python train.py --n_layer=18 --d_model=256 --norm_place="pre" --qk_norm=false --optimizer="soap_variant" --lr_head=0.0107 --schedule="wsd" --batch_tokens=[65536, 131072, 262144]
Each number is 500 + 25 x the weight over its row's rms, rounded and kept within 0 to 999. Layers, rows and columns count from 0. Numbers have three digits each. The size before them is the row's rms in percent of the matrix's.

# layer 11 attention output (transposed), 256x256, rms 0.17, rows 37-40,100-104,164-168,228-231, columns 128-255
100:460504469481468486547431473508556502516530507505504471507441521519502488522498463472474485512476489550480495533536483465493476493461510487496476510499541520530488503445495527472494511512536505538498514500516517461462512503513491472477483467490504509453488496500498495504508496496489480497507451484499548493477481506521520507498462493486485574499508496489489560470522493454460552465484
103:483495503473553486481491495472488474508518508508454514510482459497486449494516529496495518527468521511547464461505522532507445433479484528491534516483501520526496523485514500495511491510490503561499531506508490489512502457496509536538508505480487477547503482474477514523459501499518453529544530510505516491509519529539490491510547520539492501509474488544497489475480450501454492543479
100:490534480505509508492548493543492504498467496497517456492523489500545471530492508481481484496553557524510487539480509545521494511494496475531447536506485471489456480472448476507509536514456491481500499509474518488511483508545533441558497488502447496508481476479476480477523523533510488509498528497493532485442483515500446524532490511505478513521502514510508523524479483453530532480543
101:552509516472467489496512510453503492520514518502515474496498503485531543510494502482505481501512498477454500554524513517484482491517462465505518527523500481544510526523518513510489529493512494514577529476502507502493538469460488530546507509486510496520487477500527475520490507517520445497479486514495565521521492452471511517528519502490503424484502529519465527499508510525481502519510
113:509526500503507500508510486462488492479481526486491509488479491450468495438443478513493500499471446479494511482534545524507451518498545488534535506509484499478503504505496494512537430523561516528491479515501475506487487543483524480461502491498476436515543511512545501542494482485516495499430489509494489478510487483501513480507497497515495511539528476481470519511518485497512482490516
095:523500517473545479450523502489495522467501503530522521515524496483506516505479497505494549513472511449447480526490525518515491463476473518496548459487478522509524448502518441496505537503483466510523489497474537569534520459498487481493542494488529519473502505454507500503509519484537515496500490440495518521507509497478504520489468488569490510515510521528491473553476498526527494552532
096:531511526533523510467488528549493488513496440492549495516502494426471524519534460532484458485509513499527477479491521491493494532479535501493518505491494509505501516495504493504502496502503478485516526493482484477498521451506492504469519509500526528485514498464486490506456508505542533513481490522488490454516482538496517478498444514478479512466511496491496512548496523523530506496503
109:485535493519503490485507488482476479496506466488463501502524500514510501502506490486533474566517508515472514469480446506490505480471472549471526467533490468541478528477513526549533509504462519507500517515529481513461511457475534539481459467436482516526497486502559475523460462550546517493505509495503447487491518504510526488525478488542483468504466483504512499521471502464484480489522
095:498543508531486507534500502515551543530499534469455497527491476528493509499524496487489499497451506463513485487471490484500549495470531511480499485519450449509517477503501505470461510499522532503491518492453512543506505521522513473529477486540544504484526473477503512499519517498498548468518503515555563506515489482530505516492508472538486522502505502485502495532470478492515467475533
097:519495492508517472450505538473461537535477506516531517478493520514526518508507506518481510537461512494497479496486459479470514512479516466499501574491535475522458518488489487458496499482525494493444510496527512495458460521537508532526452511535541481457463505521497496466501478488493504516554496485541553545517527457500508535526482486489523487499491494519505490501519516479550479483496
097:516490532495482503524511522471511500497525501519529502446518517498512521506537515482476507491481521469496533506470523539495501573496485459519496495588500493476529496506503482536491469470530496525490493466542449512502501504489532521480448483502496497585516508474505482473517488516505485508482550510518467528504480482495489465521517487511532481482510511478502463548488505564516470510464
105:512559498511470567495525506516549536455465485462506536490488533507544508487501542475482473511511506531490500510500477493488519499487514478540507526442531499489519507536480525501490499499494550517478463491486515525507504524454484485506450481536525484499520511522508440518512506505449525476505482493483513507522463486498502524486466539509528478438515522483519500496526531483521507478534
098:516471505497473533487472502513524541462498481543507444473434439481516477467504495534487494485508475509470509466487536505499504527492530463521520498511506462478541501470532521478511485482488497498477478515539511454514460500493459506460509514533513519502526543490497489533477487472448480510489484470501505496484521494521521480509509532467487486511522529512487484461518503489531527473471
094:511514527526553499501482499484462497508476510526525515522489475502492466482480499496468468494481503517484480481497504502509494531489472481486500510493473569471554569519516468472505503505476436511443497526527497490549504463540491479479490481508492469506508470515489554498510506436486483460478460497487474501464493521482527484499518527479494532538527519512476484505522519469513487484501
110:494469532499506492522502491524515464495512459503472503498554502511521480506521531498476500492570534489524497550470507536507503498486473495463465415509466539532495494545511513518481511500478524492534492508510527479492514487539536524494501491501532545541507504477494478460524523499549507528493508510480473482490455529495495544481492530459473473497499494510539501513495516474487533496500
101:472528479531489510497499478501517495540483497496477482482502538478484500467527528522490502469569492526559532451523482502481502497536515498510501494507497485491479501520494604530512499459501518493469483517488524523516493515512513533508540535493453486489494473513495498483459514505514498503517488538519502516499489500490460491502505545476531506518488503490490522486521474509451506486520
095:513501527500438483523519543503478482524519505529484514492485487494477465497505525509508526474493468498506547500485503471517502509512510488509513478554491466466494493526502477487472490466493470459494467512485508542467549549485507519528513510479463536485457465525516545472523510511506480489525491499491479539546454502483460496518471464536508503489485512499467496517485490509473462537460
097:494481469490481494544473515446475477561517489477557527481509506507469494522468477526518504494403500543493479524526527512518483483529474486487516499517515536488529466507523520460475481523545502500531481513538494501475585556469515492523527538506509511482507508456497528498519498465498522490475480475493494505531505513515500488486479499522508512468529482504521490541467494571482506490473
# layer 11 attention value, 64x256, rms 0.153, rows 37-40, columns 128-255
101:515512502497497507513452505517501498524484509493514500474518522530519484529496504499514480486509463501493479560516499483498487505514468488531494480507484489533550484486484498501498484510489532447491517502515449471505492555526440499486449548509548483485509530509531489537513486540435469506468533518445506478503476474531482459511472530491490501537488428499514506469527501476484510476474
097:475477503501516466515468480513513500538509535447489485505496525485514450485484505503480487488486479475490473487488503547495526508503458509459494490490484544510502519500503517526529468548545516512483525527495554526540488480468495559479443473516497494516516480504457480496518477491490435535502507483497496511508495491489487469524471506551510508552493501510512504476496451485478511509502
106:425508497514518478499539516531545473494531555475503526507465465510501451493493476533514525475486509508518558534523518513463477470498475503470535493500533534469484491537526514482565512476533490513478491479473484518538523519487496483508528486518486488488497518472521500477488474489518503485511500471499543476511462531477491510515496501491528560512493495484516486504496459533461551509527
097:501473478455525545473502519470504454496473472449558493554511514510486509511509484444487529502502492515480463495479475544538508486534457495510489580487498537487509496504522540545513498514497478537533535497528493522505476500520513485482495507476481507489481562504519531499466496505499432486477476466493489471493509513484472501433493515482500518509507505498464470515471534462483496478487